{"d_model": 96, "n_kv_head": 6, "head_dim": 32, "d_mlp": 384, "norm_eps": 1e-05, "positions": "learned", "init_std_up": 0.0951, "init_std_down": 0.0951, "lr": 0.00316, "weight_decay": 0.0, "decay_fraction": 1.0, "train_tokens": 97130000}
Each number is 128 + 24 x the weight over its row's rms, rounded and kept within 0 to 255. Layers, rows and columns count from 0. Numbers have three digits each. The size before them is the row's rms in percent of the matrix's.

# layer 3 attention key, 192x96, rms 0.0665, rows 101-177, columns 0-47
090:104092113111113112124104118133141156158135131137097126142110130131109137062110155130159125104105126153120150100137163139121129150123092100180121
085:132131118112161130131103078128133171118129115097093106127106137140154142117156123069136095116101114148122142142188114116144155159080095134116151
084:173146109163142099114130136114115113142135119177138103126138108169131102136186137103157167116093160124140101145119125146119135132135116135084117
084:121123174114124138113149109090098090148101140152089109118127117108133090160096171100140147137119122107125154162149137080141104121114158115126118
086:122163109122146122152142170139111151137100097135135152145106071142093160128168129110137113124122107070109075088125179208130122128159120149145118
082:150120119042176115181147110150171129115176087134117128108134112107125127130118140118141139139125100136127107155134119156145121117173099091130095
093:088127052130119128158148102116107092120130105123118155136099133129118123175141099109127130138143104117117150136130117097132117132125105118110131
077:137155120116113163155075186162106107121142139113142137149116138124100099141100109068139099116102122086070133126128149117157167145115116162166098
088:119110147158097144137136125106120151107098083126109141120103051149137118150131145129121141144119124111122140114110175150145143145133119135122088
077:152162143113099145143121121102150132089136114158103081105121094139121143107153143107129155086090145123096127166154165116111174119162119164157142
087:140155120120129148106110092147110111182122127135151129142120132116121187096149168114108133130124139074100149109093117131145084096167140128159134
091:134133079067130122109137121135159142148124108149110139128109189121122156099081095123109130122111066124124191125143152162100118108102146122095159
094:112154112078125123155128165156133151098092135133128151140132134095117177118137114132092118150092117107107152136113145090158118163123131101121154
086:107145120122125124133131085128130145156113133197125123130094121124136159146132122137129114119140130149130137128156141096132106134168108128154105
101:181115137158151143142126098112103138134167106134114113129116140094132102160099078128144125106169134115110140140149162154173110114167110177109128
082:141150144116082131109150109120148155118096134047102148126178104133137125118118123122147154173131161136158100141153134170120137135165116127141112
090:102120112120104083136116084141150125160159126123137115156132168088108131108164130115181148102137128128079159147109167081111093116111140119146125
073:151160088141127142169138089119161137122110126125136102130095118103082155142139137132115148084120103100089146087105102141090190131153129096077141
091:149112131182140150143122145140116099145086113128091099145163115132105140134119096120128133098103110153156140154103121130118174089128132130147117
088:140131126098128152084129119115127124103103129148122159146123123168120142162112108132147147094139161127111190091097147091133131153113152143116151
087:132111125121118078138099162136152088155128123130152129114088130124184118119153121142123157093130132177127130087145155123106128093154162124142142
090:094122108170138109143120100120121119105137112104127107119147125171137106122179117114144147194119148124115133103138100081123166148160130101143119
087:165151166132068132109104099127133149171097117163137121147126118090147118178147081114124091110115154156104179163167137126117128168115134123156130
095:122138120137122146201133154134065100123104144141108127136121141144087127103107131117117145170111137137107113100122147117116149116092135090129107
093:115150125116103116121110134154105136113145107151149093137112097074102161146105155127100094151158180082124157171107099166101114118162107190115091
093:110124141155111082090134115096098184124138129137125149154081114117099163124119123130135128155120141106133156158093161170143133133129119139136112
081:131151112124131149129158115156120119105142124113098109144162138095127128125142083153142139116126100109115160140143165071111117106126081195136163
121:148106124119104103104128148075160118147144107164141130132134127152108103133118151142131161098160103115135096139156139103134149151135109126112130
105:112127138136162106109146108155138120109128163149108147142119078106111112138117151099140126116084144093154173150152109117171103156096203143104124
112:166151169179119103098157108109123134159104142128160106122109148134155132113125122158130107147164147128166108111147172123088112114100104130125121
108:164125169157151116162135137158129114097147161161150112083115108109113144125112078111119121106127160148138106122105131105152185140151173113134121
111:090167114091118132183113147156157141168106120127135160142102090150114143134148097121165124148110100166148144133156106140140129120128119158096109
121:156163125096111145127139108122137140123131133133145141138152170104081128115102147146148141089142142094133138117094104126125086109134118149107156
111:129115136162162177142118142092122129156142059062146146130132135100094171127146137107100147145158160123169106159100132139132106155107147105126130
113:092175145133167120112145163159113104135154134146124138116109155143111131117104093133156143102128122079099151122129128103134104087129117080130125
111:126167153144152088096137126119139104088140136089164119116118093168110113121126108140116133130121112171120147129100130109145145156131121140170115
124:116136074124187131117131075133097119126145126077118167129128135108119155129088106142153167163131132138093094106146144096128139153120091138109100
113:100106096108137106141118138176069128201121158092134128128148161099152088163153163138107116113143105124132122086145142178126121132151158112134121
132:129137159124109110132096134146104139147068074154130130123078143138153108119120116154127068151124090141141130149106101101157143091159133122081127
103:124156088118133147131137126114125117140128133109157149140135134071166140180108181144118160099138130135128163131138112120154090087113129115161118
111:144077123153113145102113126160136154111129167088099142115132082126095113166185125170139140115140105137165133111109085108097175141145130157128139
105:111076112150127160139115137173149091172143131116123131118155148143131094114128138124153153138130079136130183127114109143144099127130151169129157
114:119124129131101155159115144103108131132139172108162146169129142090175144152083161137142125150142101141122100148107163121133164132115163155128162
115:138196103130119125168119148108105101122127107140130095146135123128107152111143154113155107112161162096106100126130144126157088155111150139137138
109:164131123114128142105102119138144124105111091158102120126159160156130107146172163114142143110154105104136124165142132166139148133094126082148088
108:160154123121097110143138128134181113113131124135108165155114169137137116099147099174080093109094122161126143121177119160111086150105140104141134
119:105117157121059124137114156104105106124134113130134134085077122182157086149148121162160113130129147136122128086098115158163139159127099105117155
115:156107120114194108144088149112110159113117143159137107106094106114135163094147150136094120140087124146095144106133110166151148096115140130168155
124:112136153112133105148129124160109139114129149128130144157117100162122111150154133135100078114132137157124160101105148169107152113140098168153130
127:171137128169135176167116116090175124156111116133146092121121125117106130155145150149119115156151138118086089134143141125142131103160134090111083
124:155163128131120117090167107117113168152114131140141131147116113098133117165165120160128148124108111113140108090117110126141146119116123080101148
118:161087108106094142156100109127120170100145131101172103121158170144160195153130124118152109102131149130117142141102120119125117119125164096135100
103:136132094127110126132145102108155096137146174119116158111140122138130143105105115110079133157130124137138106168094100118122121132123144145118103
110:132152111159146096139144117135095122103143099151160124139101150111161133116118107130116128100153148132127134129130104129170119125137121100120137
117:138142156128147113144146176112161144153155099135117141118129133153126175127176099092085108149132117141153115147150162100135089118161127096084176
119:126152106094122154149110164162116088133128134092128134125111151143102139166134095126127075145157135152155115141110092136120172208127103158126084
092:130132168134142109088143152146123160151089155102135117150140152137111138106121147104145147117111141157110105111105107102137105138128145118138122
122:147145115092131156092129131127118101101090160144157167130086136139124107145100172118128101128123132131149130134102170138135099113131159072152165
118:141145173167122153141128165127108130162127152138128139127059098177090147092116143146131116127098136111137156139129108144142130127182129113135109
088:091156130091118118169145133104098138113136123092129117077102141116139191117144090115133144157165151169084107159138084180090127134136171125122129
093:155117105113122095148095112096126138130156136071153125112166137110131107150086169142131191166157132146155143111124141113100118142145119136106100
113:136105160096083130157098125089135106148132100122098130164116127127096145103098132146143167121160085134123105091152127125166105155139149121081153
097:126123111124112145148148135152146123137112154111131113170112101158135124132186145161117176134143142097116144121108152136103116109146131133113101
100:111104109115104147167137131130103093115123064108138121124094074126131127148130133114148159176183113180149117100125126097120112152162161097170118
106:146093100095154138089172119165110157126120113089109114108118076113135121096147101166077142150122116098082106099133133144134121126134111124139164
103:126139132110104100125102103137144155133136128137144102130122120096102121165101110163083129091166153128112160157118169099142093133142178167149138
106:096174127113113158151138150118115124188091120110135148148092149128080167124116116133124139114123100075119126177129121122092112187158132135141120
111:135108132111088112119148164121114091111105079140088097129146127138118126103117108156118108158120110154130108150142155132144116118112161133132103
094:163158123075125117136110150147143137146132141101147093134130181089159151133098154146140118125132144144095112080112133110116151118173126139163109
111:138146099133126128135078146140123138149093154105101156167109133095126169108099146146137169143155100149108121119152152131135125089125124132106138
102:117109093103122094106097090115186145126101138071116141100157121146114099099123139117108134110150156100103172142144111141121077129138089172150120
097:112093128108127143145120143156110086106104105095150126157092105127117086122109164127094145111121094110125103111126152128111155166120154109100098
108:095134122122135102170123132106116124156117129130171152131118133148112114133123135116107091158130085154088124122142138121111128126163143158084135
095:118146073138140148165087111118146168121132128082131121141111135060140141142136098094079137112120144123144151167115153145135160149141139127132133
104:147191134088104139124127121182144100123100114143081176102151130135151114118098157128134151124112144139076167125147169124132099142103128084151110
094:097127085120142147110132155092180137124095180157146126119123120123083079122146099138161129114114139122146111095151146106121124174119105164095115
102:153126063106100131111132108152164144102121134127136122044106143140124138132126097101106180139103127096145125129115097118133144141141143112133109
# layer 3 attention query, 192x96, rms 0.0661, rows 102-178, columns 0-47
080:115178115125164152095134148130129145123121104164114151102125126146168150119087112109098131108137099158150128137134128108113090148111118098100148
077:140087099126075117128118090117176114134138110148106080147149178131146100147163130156118157096102122149151123127114112121097147087132109131146088
079:154158127165103195125145077110147141099182110141113120137086143110129145097109163127165136133100141108148150095124142155150096101117098139111115
070:107077126114101108157133111114158115158087130109157146142150112167107154090106155129138073123115127138115080100135126133106110134153168135147148
075:095114154098154099158146102128137169136121136127048149099139094147119052107147149153152135100091122148181141137108132147116152113133126130106164
079:149187078156102126184150116113122113142109181107083131130125123131079132139130156153124160151152159107120100126132119124129138126115165109133122
076:174138117144106123136135146135101090109144132114161134143116160144113134120121128137106150151124111114114091163124081197116123142150130094111156
081:130147129153155152165123069111166141112141113118142150102116098148099146146119112123065123163111155125160104064120105108126158144151122133137122
076:143154112160124132076140087094141139124127148129142097128140145130112150105090107124128138067130109102128098117170103129134147146146114099168141
078:146111162083101165118109118123153135144107125143088119097147151140121218132137165105065102098088144132096146143168128110117117136142143141168118
079:136160139112113103109176167139121139114138135138094155111101118132124122128136113089143172131079114095118151163144165148122119126114164122117095
076:114082157121157132136144145135089129068118128107118154097100150102123158090131139154106148131090111066152122147120151112127113145160156122166144
084:103144090121157129132111063156134149129081103134139146085108108117144200133138141101141117171128132164146145144095162102125162110145107131133170
081:136113119112152178119126067144112111136155082097096136155140140112137132138145146129124131119135143108165151150128161099143143121129122142078134
067:146177088127107128148140123133143134118128122115098104127131104097134119190108104135105100120127160143131158092124137130110160132121146114161124
079:105149154163116096099124144161114148156109130114145087134126145089095138109148141090155149106162083111093140162096116155130129091088095092178146
067:111125153125133101129158123109115125080128171122078117147088150102077101135107180122092132130102112102112082166154161109108133129121128134114137
077:112089101114152103153128107137134129100156117126125107156196127127119167118142141102121109118137136148118161171156085133147123121127147174096106
084:154144097124156129143133151109135107099091105112122117096125120104109145094088103157102123115121142136094136116117132169075114095127146153145150
075:114157162122099083116111110154100133166138071090095112099094084124130124111117157103127123095143110126105117088153144117142148098149108116125080
078:148168093179108146132127119131110120145097118124134128151078150138127153113115096144091174128136156104158110097094104116131124098121113121122091
080:174129156178098129115131126158140148138133113095140163116127122102161151166165113126151109154128126139124178128127118160128121140135130147101110
089:112165120108122086170128137132102112123131115130156075140105098135114115093107126145139109173096152151101097174134133163149119125142129175136114
080:131094125095120135134124126128151107123155157116125105126115115098099120144179134081147142113099140131088146114113110133082124131132117175146170
073:144127124142100142141125125134136121130136112122117166140102129129077155078165124129108147177103126153162151086092126097093152108106140131147174
073:164132138126151136169134134153160128108134109128064083139137132102125180170108111164116165112131092087107155172162134152147185135164144175153137
112:142114119102089113140105113155141100156150111145048162142142094150132122124150133129178168140112091106130128125171134198123116147097131119134136
110:134132121144161139122106125141143100170137111106107117130137135112166163129108156163109107118094133119110095088156085128116123117131126092155128
113:147139174123145153106156132085118139157120148157102151151186151131127132134139172130139060106075125111115103171117102103086125079122124154107150
109:194160165136161161090115138139138139134120099104141106090129139110161132125106101155151154118126088126085127144139132151114125066133125099126107
102:082166079126127108167150116160082155104133151120119154152128144123099110125137151103082124122122090161128149133127092163134132093172118115116168
123:150074092116133128150135148115157170093165158095097146137146143110084098130160153136136140114107136136124137156133116099113131140168108097127135
132:165126117179102155131109132104129120105169099118117111126145132152104112118108085089127142139162154154118141126117153154150124167157129103128144
111:090107115073140079104135129112158127133151149103143165142143141110125115104127166147145113125121112134108086126118155156079141142128094116125128
121:120116142142125117107090133138157127165116135113111093125169140128172108100165109134123102135127116162148120092121137138146128110091118120104147
126:112084119107134100147140114134121163119109106155116110092111123147113097133123121151164085156126126137089144133114166107106157136130129123097108
115:071126137135108105099178137111122147128162095123128157074111165143087131114137116098127182113141129110148113131138114099173098123144135112102099
156:097166166130117088099107128146123170122152160160112127157089118163130105116111138107157112115127101123147094137120107143107135134148102116118129
110:125124177146132151164162106103128137143147121135116130111127117117104147115163172159087122161126151120125141120142119092096135093113167103121136
109:138098145134103164119137115126162110166134119118163091106144095150089141149140102140143149135124156136142166133093048132173150142138139107105115
150:124154151146143131142153130147101114175086141145147087113128114090099119120135142186119084109127125143090132108137134085133124088139105159109131
113:152111044140126169153138123121152122104156135143133140130124142146122132100142167105133120132146138073144133153110131120122090156144118126137167
123:143121107127092146110097160129117147144126125134129123153137126064147141173137136092097103150132115101120134110131167092117127073107135118172171
105:134199096172140121133121165117155126119158134103092126152147072152098121130091108148140142130122110123123117135136175121125104174137144106122120
162:121148171104124129138182159160134153144087138126152108119112086106127144133147140170109127122063123141108155105145106116118114081119144145114167
130:110161197152149095121165135117143139149104110116130129113106141141141128127132123160104102142143126105095135130159132097161126046131102160115157
123:141107126140137119161110120138088181116123097118132095113102137116141171152082137145130095120138114085123124147163104127130148122157153127100083
099:143130143073144123136167178125126126138113123103158164149133141137140119099118110098142092089171133150159135071136170096134169123137155123131112
121:107096135173110119124149133138110148203139137070132080150099126100148123103106137143112128151122124123112118148112091125073108116148139154117136
121:100144201120147102127140129144106157183134133168096105129129182139126108151093097147126106106119096136122139156171129127100104134112143128103136
123:118097088134132169121094135123146125107131128146112143179127099138093154147118141122168131146123110135148113114091187129135159170134137127144115
103:179106114147126138163123117129159124120134140096154124091153114126146099171115130131073126121141072158123148118112123141127149137108144161148099
117:175128131119105123117133136126169110059143110148108131153136122157122130092145102116142105099105120088132092134131127141125154175164155124121094
128:141144092151123108120093129124145115086142119178108170104110134168132120162148091124151115089115091146139146154144155155152121178121104095142134
120:160130078136125162123142176131122127144121143118143089105137130123142140154154079126123105116172111147092187104159102103163097110154164106107135
094:152125114060123129097162133134096124156099131131088136147139112070149164137143143149145108160111148143151118169143148096133090102098122135091119
122:109135152132097120062157132141142104130133114151150123117129150138138131126085129151137150155131118143125144105109122132146106128088096069139152
142:134152138169083147113090124130136106113133118111131148142136122144136103139127118064115160126132131137131123138117126131140131186160119057154130
084:094127141123088056140118134109123130133126153140152125176140117104137177123099098110126101166113136138117122162084115109120137108120134125148135
102:104097102127152137115091110163139086145159161108101129139157154121133120151137171118095134094108141121123134114124077123080188114125130129145127
100:169136107125143148126118143176148099149113149100198125137122125098123151080151117134129110136103096101118112106142141120110128146153071116127153
091:089132155109090117133124139135163095100109100170130148158124130135181137098164165130132107083113136141174101117135139108165097132095117095118112
100:114075119133086124125090079146104126158119121145172142133125169106140086096164071150156104122140124162122136099087131097153145122156125147120127
107:085150134127104144123161144155135149122110119118128107104117140112114137122101117133132119073103147134129106104121108145163153133152148113092089
093:109116153091107123141105130126136133089134072170130107146124109122114093128126189114142170108103128124128186169121141130138172137128117127103152
095:170139115163133110107139116124153123126098127173132146152092115110120121145118099160104138103137106116171141145155100129103133165109146176112127
102:098121108142058155105113123154134112134141154158093118158134139099076100117142120171152157124159125139152130179169091125112090141113145121102128
094:135121139090136097114145138132123153120171134139146165127171160130128147158116134145178143082163144139098107141136108115125143144099139166186111
106:149125150137124126190127117135133141150134140108185093143098105113096115123089131127127131132146115083086168160086154150126122150153135073109088
101:124128152135116146123088095115182098096129140108148114119154116134154120134113153111128182140149124116161145191184127152152154134101138162128150
099:107106156142115167090163154150115109139140147148140132115104121108149107108181112141129191100138149124120135136135172127103116132134085110105102
109:130112172124124135099083140103139119131151125137154167148097175104111121121143145133143104115139101099114136140102166128083124139149142134129097
103:164132126160099101131076072138115110100126111147128114136106118110118090141150121109128116112085117135140121164120140150118159181154108148140120
119:113176161156126120157158121101144171160132137155107151115149113111131128150103109137123105110097133140084092116123171114135108136093160109112103
098:159128173156159131165141110128111140116131158135096098098166132105165099159152110142130132073141101119131119113126158108129155097170107137133144
104:088155111139114143114113070173119119137110117134116122120150130130156168168094091147081133105145167122127120119176144153171128139146107121159117
100:098133151123151145173156121117131134131140116106147132104145131134091112133135180097166123143096153119102112113121122193114139102102139156122124
# layer 3 attention value, 192x96, rms 0.0662, rows 96-159, columns 0-47
083:135104155134084091126128124094127163151129170097099109124145145119142083155129128110137161151127126091155155201139135089160144142098131124120113
081:113134137132101129129156105138176148132123152073151138119099126101153157141105127132136102128130192123131137155118101132140109160108140102176145
080:098110134146151134108139166087143133151131132108107150113158148105154094105129104145140125130128146080126139126152097155150134150147118139102153
097:130077130140123164099078097128130091156142099148132166115157180116130131106111080132101107142091108121153153118134131129111088109142126139144133
087:124178130158134140132138108131141144143116168126188066178125119139138129101154101125103152114143136107122125103092118147144101141142107080136062
092:164112121084151133121139114115145135151109105149151077119109190140157139127097118147137136139142161083116153172102149094157191105146160156130104
085:140101130139103099119181153105163102145129141097122114130127150111087132167144134166090108147131106104150127155137178142120136124085078101104146
090:153123118079098092147202094159123140083144153148126128128108149127133109108201153114110158155132123085122129095115116092105150137163100115124161
082:125114124147122097070124083100149126165101178126090117137134137186119161103134109067149120107100123169124155105150086122148098113135104157116107
094:161101117088143129157091135153150135102096071104150121153098113133135154136185135087136157167172129133139067100150137137115153130085141120123129
083:142139149111160087135143105128133103137112141109111116128162147130112174150161136113083180129145100101123109168128170162157105129140107149143119
079:080113146132158143129126109102131115124162126136096119120134164120146138142105123170158115159138135118130149154167135106107098140150108136127141
081:115110148122170161147128148124136140122102171099119151187111119151119139093145160096138101160112146132113131089158162125140122137126122166105098
088:128157126158128098116148129162078115138060168143141099107130121106098115098126141083118127119123162111127132149124095144134082154129101152138166
095:135204142095094118150144148110125138138136118147121128121128091136130133096166132114135096117165130107094101141127118129155150103156124073099124
076:122156098109089102098101148124136111085105123077157094106088134144109162152120164148114117143113183116127195120095149123122104123128131119123126
091:075101146136143141147160143108116136118120151151120126069135140135138105118119121160163140109132147130135118120150172152108173128134110121145092
097:123131153135126181158137165138119158134086107088126140077156167125156150144132124132156134147126109082138098137128123149134122127173120092131101
084:148115138106101159159132140149136155171114111118116134126133126159141137087121117119109134144105132163155109158101120111049113164125133163157109
095:114117096102140144150157138156184123105123095103097103139116142122096108128136137104150106159121130141098139129131139158079087110141167121084108
090:114114134150135104134118106074127114114169067162118094170138080128150097159107093096104145151140157133112095126113174114118107153173109154125158
090:112166159157120165173110116128145150153140146119097166116109112138120084143146143130137104135148094144137134107138106181134161140103156141093120
090:137160108159156133118122126149120114139138163163135052126147169186132142137128132122077120131117149173133091167127171130136129120091104170127148
086:134125131105181137184124121063152110107112124118100162122162123127122089114153105109114128169100102138141135142138154115097173115105095135135136
086:159151118171103138134146101192106109164155053148154148159112157136117147159115098143130155137137096088134127128140120118120146133132105139099109
087:139059093107164152104117114104109122163115156125106135119164146167173121155109114121103135123120133126126130145162128142156131153120094116106120
086:097151125140142130146204159145118127117157102106119142075135139114134167095164159128124120153145096179093109137134107143163116149177114138100143
090:104107161119168133153112151120120140099128129133138131163097136114100156090147139140102106084120146149123107126135109089167108123135094082111152
089:168122123134133173048120083129146163135149122143096138152078144126130079153169134104108115162112134109124093101136108104129082112105103130116102
092:126110142112132170178158144102092155111092094161141126119136089103110075138089136136146115088118152117126159141091166098120138141105121120109133
091:141104169120136139135111135070125156145126132124126126116152153121101092090142132140175137129151124117127179160171166123122127108133135107145144
085:174106153136108113124159093136123146139119154182127166104107122107153123108146126153142143111139120133180119127158104114123139131115127102158098
099:105141121126115070153119163093120110120134106147138121127152122140121139088126101077129159106158099141105139090142111112124091125126137100095121
108:127132123099101081156151107144123109124138122093131157136173105122099148097117111147106078094128091162175099092145140127141122129148109142142127
100:086155150120157093148142138121117108130151143133154129138153131151120157113053150085089102101121106102136170110135119138134126117189090095170158
126:145105113169099114146148147069150160154131095146126181119123085153124127119160119116117147115137103150158139098144110104145110125174151136122133
105:155098129127141122138172088146155138128160160142125067134086081101118132134158143089115121119157120107164149130174093124124110124078142143108144
101:139175112154174157097136096131191128160152116122090156121094120158100150105128150137133133139135087110144125107089111143112156116107117086109089
112:110146172131094151102124111125118120106100074132162156118130149140091141125122131144135146075111109142093127168161132128146172076152131159141175
099:163146173113120150118175079146185140122117121105113146160153171120139167101133106172096098148128087133099123119120085106128113144110155133148138
115:123126152142170110128125113111113123104110129149141113170149136123091068097103149101105181143125086156101167099148098057143137126114122159173116
094:151089132143121111115112129138106115123154134135132124111150104112154095132111068094123145176151096165114137123167141156123113094148093128169139
107:153133141120104141116128121145154159154121115106119091130141103122121116146060130128137120160144142090136166151119175149141112127118127125146141
103:105171129160114138105091108103082156129161133137136134132133148132102104086125148163133153162132094082122114132150114097088160153099151107073122
115:138134079057146119134131148105111152136137105071145153146121110149144112095148125128114141137148096165130135138127093125127137112142156120079163
109:103087148151125109124150147125130105155132130121164124129136146126145152092164117122099149132069112109120054095115107121134109143152113131166143
110:152157116155123139143070125165129125120146120119150065093107133109098090115095089158082127122183150075140139130137148146149086107109132082095132
104:168111164125103145156149129058141160110142143165101111166108109157130121147139100142134108112134111188127103113096105127123097102150167086104114
099:130103126149122078112105170121089120140084115188138152141136102194131157092081126116128145139119164109130094145132127140124135135093116123158135
091:087130154134129147161107135135122138141133125131117112118131099110106154059145144133112103103107095128143141119104097141121131124127124127097120
097:117117113106160112118074120132132119097066153077130140141102124133117173119169120151144088124113136151144127177138130147139126155110142129127124
113:096112177099144108183157109144148146147145096130102134141115117117126137109055080151116158124104084099100144133141122092159120153153178131129150
095:100097125156123123135154130156116117110119146129144150089134103118143127179104124109136116131137123084163110143117179109133126146101154075136090
112:098082136093121097102101089150159105171128157067114128128104141117138152146142152113124137136118121111171147142107096146125119132083128139141095
109:147116150174125160174121097179088119101132097164122143146135141147104105143111162124134123100121099088136130114104128127166089075116130134129087
096:174073096110094097119121129097164145104125125161136148102123138110112101096100120144135117110097122137139135129113142109125114127153132128120123
102:133122084146133125153106111087134134144130142096078139148150168147121137135112125160083139165092140135133121134141175117149143107118110114163111
100:097136149141113120133142139130122128087128130152137150141121125122116103157113144125149150142125109156121121122087151122102142131099169151108191
122:119129136126125124125107082094129098140117071169107115122087159122151163135114063164113149129132113115173140110075117167108135119126106135150122
118:108130123119142090157196140135114140116152100114172087138100101158088119119169152128105146124145142122126128077153159136089128122174122137130108
103:171155079144096139121120126120126152143163129119090092138114142137113112157130120103151091100068144099129129126099096128102118142179176153097117
107:148124149121124149128126148138141140187125108130159119138132130134113162110120119129095121138129097171111189124146104102125126165148149125175109
107:174103095111136059113088117161178106143120152165125098121129135137101145170150133152120142121117135142134145083109171133143116140130127120132138
103:121140100104118153152151092127081125137099143135131103143122109152136104139108148156102130088114102115111135124149167128133136143121112165110172
# layer 3 attention output (transposed), 192x96, rms 0.0825, rows 96-159, columns 0-47
065:095125177131151153124117124128127073147130115158166109158144116110096134083173121104095114083153085122097121122111145109156129114153126125134111
076:148121119107136119118084155106076128113152104138125157146121105142154118106169128121108127137130090114168070150161190124120151128132106144122154
072:162129129136125151122121102188148157133146128169134115187127070187133140132186148103147110123114091150142135122164134098136126139144143145117158
076:108121108132156093129117148134137157094119112103121114133105095142099131166163166079143172107163166143132107156085146134147145153143115152141114
071:142111139111121125104154147127120130115123116155059173063118117099152083142118132141120108140104142155124116144162141139154090147144147126135144
075:142114146149145131157082126145124107123110177110093126147131107106093112134171142136141125127182108174075165095140128114095125145125110138147146
072:107097129144142161139118157131092161117145118141149165092130068151157140107110135089145128106113141113146077142096119149094158174147126116124131
074:166108126145104139140121176118114125155104108126090107147176117078128131144100099126130110105125132165119139165116107125111149135082151146134079
075:112135129143100146170117120134135085123143115111130175100161120107111087144129153141122113131145115123094164093133152100163075143104126135120132
081:142141096150117154145147080128107127130114147131102100098160137101111128112105136132139144136107108105092190143150143154171108085124126128128129
069:130117147185108164082089151115141142120097136139157132140094089148139128119075150095120109131139151144124145149103113110136144128132080114109135
059:151126165116142109138140166150109115123124081119117158123120140127150142093123079135135148093105134159121121122100150121112160113117087122131105
066:124141133116122101101107100165131112138171116141123099116104130116179131155139128132145130164147144120117103173128154160139149156145094119140139
071:117143122126099131140098121114124114136165175141139152150133131149143082121135107141122107134160127119042142056170108097159136149090143130126108
081:155097134140112136120149165160123125181119138087121102118109131126127115122114149127115143118123134141166095128156074123094196163118156115137107
072:116108184177155125103148129092110136164127136154090154121097106127143105091150136111128135125116097119126073150167145123144103144142089121163125
069:172178136145141160128109131174159116132110126136188099161145094151142156127099136115070149138109129123134137144104078096127127103117136109107159
082:136121112152162116095119120128135112136150152156106087141114102103108097098129172127140169130147143123103094097184116141153137121131123125121140
075:110140124137155145133140170097108126108126170102139107131174135098084157174171147091112113151146159118159115109110128139165123157143131138160139
079:133106140163090127098121143105127114134137155129131109140122096125124151146163160108105116112099130106157130169111118142143069131101101161144092
079:146131131124091153136134153149108157147075124114123167099139135106162181152152142138116096126108102182162151147133123117144166084120140090114114
087:134121131067123114135175154153156112133160137118159132113173126109127121108122063135111134105124139111160129094157116136129109180132156099120123
072:108096170135134137157118124100133117135113106113122195133079133071096162127097120158128145128130118101103125086102110142121125130150106120136091
074:126117120121086111100107105207118157125129129136168080142113130108146150136131132117126125125123109137111145123105087156098114102127159143098128
069:119111127075146136151102143076157131102124177086101088098114111128106103132114116118123094068145153148111167143084134101112124157116171128172129
081:112116152155120139147135128165153124111138074126125127102109111121074146088132154112170170129101090133159145135100146135128131092167124142122124
082:152136155145122142081099116116173119149120192168180116174144142182127114147148117130143121171132184102133154104136118123123131124133115147143115
070:164129112151098130146185119130086130140112087129120130077131117146185143132105108124118105166109146144179136151125155148114161137133115131104108
093:108143152083141092207154155141113085143122162124161138124154151117104116127162117148143119108156152153150157133126151117149148135155155147162155
083:113151151170126107075103118148126130142112161156108079146144181166139147112154129100127096137131137141146075134105105163143091155171090115115117
080:107121127176137127119110108153128103116136141115169101153129114159140160119138172113105069115129105107145105114119133104134111173177103131093158
075:131129102127135166142134157123121091098150099090138127144198126167084115123103152100114151158147116093130118100086112120132121179159137126100112
090:128117171123145100103125095141100101109167125130151151085119111167104127077139096120103159128159139142131114140136115112101158164162114119111129
107:152103119108159166125134164172072116135093132165126124109140111085130127135153133115138096152127120132111086131156109123167136126148108112149128
096:130152099148128179104160160101129153113101124100146146114146120127156134112103104113150133148134139158128130160156130131138135092166085150118134
122:115130121112120108113109143120189149124149116131150118123105129162148141135104149136197134154139162130058139123116102129090136096095149132164107
100:091116098117141152122164091067135160077105127111075129069153139102111127105099144139120127148145157102147101135127062124119101106095111091129125
102:117165129148143121114128133078116174137144137133118139180120102108136154120133166076189132116167108125139128115126118135103139151099141132146143
114:108113080114120165144134104131130146136136089114135083144136103101100159136088179123107133141162130132110165117079091139168111174116125110131112
092:141096173174097120102125092066116152107122126081128130159122141110131120131125136126130130088147105145127079113141114113162145077138151106143126
111:135163114155124135095140137082068165081119114143134127134119084156143085072138124147122065158127142117150152113102098118119140131129128090133160
095:138152176127116099098119106162142152145133134118115102160135109118085107118075058092120081143137138134149139121119090139121100167114110126184101
104:190130127120112140123125116146103109108159157082132137113121163084168128130102110129115122086126162099126169120098142159101131115093144142174115
098:097111128148130085108117133096128155130112152160133121139094099127122118105184107166113168079120115102109192140106153165102135125132115126161097
103:148147136194163104122089122094146131142130112122123123171140111136107075100151128125124128145171160143117105127115117135150134137161104183078128
108:133106145127119147190137091139129153135116192151153169117149123159097130106114139129094157122090138149114150118134130120153097142139133104141130
104:131155160109111115121112141120091140132100132216100139101131097133175122161144117131146131089077104150124142149120109117111108095117156128139130
096:133121144073099124143088104139133145125132186125157102149125109157110135132142158103095104165175110105149126114124131079103099098089159140144133
099:112156114126137101122144154143100132150144148098151116123130115123106126134143122093164180113098135117110130143111114142144157125119103118104107
097:107172152105148130129127166176127147146119128125140130110111168151104084132155150128099148121149086145118176131093096144119082125174119128138138
099:121081126175145145131159170172145141110093117102158111162126136124123135139185166154089110128113151144124105126105117094149158129138145123114113
110:137095140176128140099109115106094141108143153130140166114124152127130129093098155115167136138121147148168113158106104113155115103170117114145090
100:087081147132091108108127147122159156161111123138089099068155134086157124142156132132181109097142131124138155106148154103133139129158129138146110
116:149099096168129130140154138122156168115094122146067132114114113126131118130134097087143192152108128146096129146152140140138101120114098140120100
112:163112166145116221115101146146135139146123130145104140139106076171116126166133165156157112119112137094125115102118125137115107149107123143165142
097:167138070105110119132128146100130100088109135161147144128076096116098138124162086129151079157094114129108150097127114086142132139155199137115117
102:129146096110122117080128137128122103139121152106141143127109130173166184159141142104111123124113154132153129098124118141146146096174085099146182
100:136112124131119122112137173120095102120140132110133156142123130139118123105116134122144120109099094060135161087157128083100079117118130096078158
122:114130119133122156090119099133088113149135175144106126174180171126101149095118162124157100114128092091079111148137124099093128134132155111117171
113:127186127145125138109110145159135132128132111131153094141111116128115147105125134121094165135120141140100116098128118138116149139146120149139128
102:110125115100125132149141168137096094084139108131146137123123125135125139111108154117147162140099135098124119115139199143134092087155142154146138
096:148140100103131125100087107124138183113111112152139141149134131112107132096103155128107127108063085125148126139140125134158181124119101069151113
113:165151155133083102142174136122086145120110110145143152136141189132105128107163076114107146097107133148135108129109137094101171104129170073122095
106:135123136175151162134126161116078139138145160102163122113136142171142159155156125108075129146138171125142122112120129158133113139086102141153141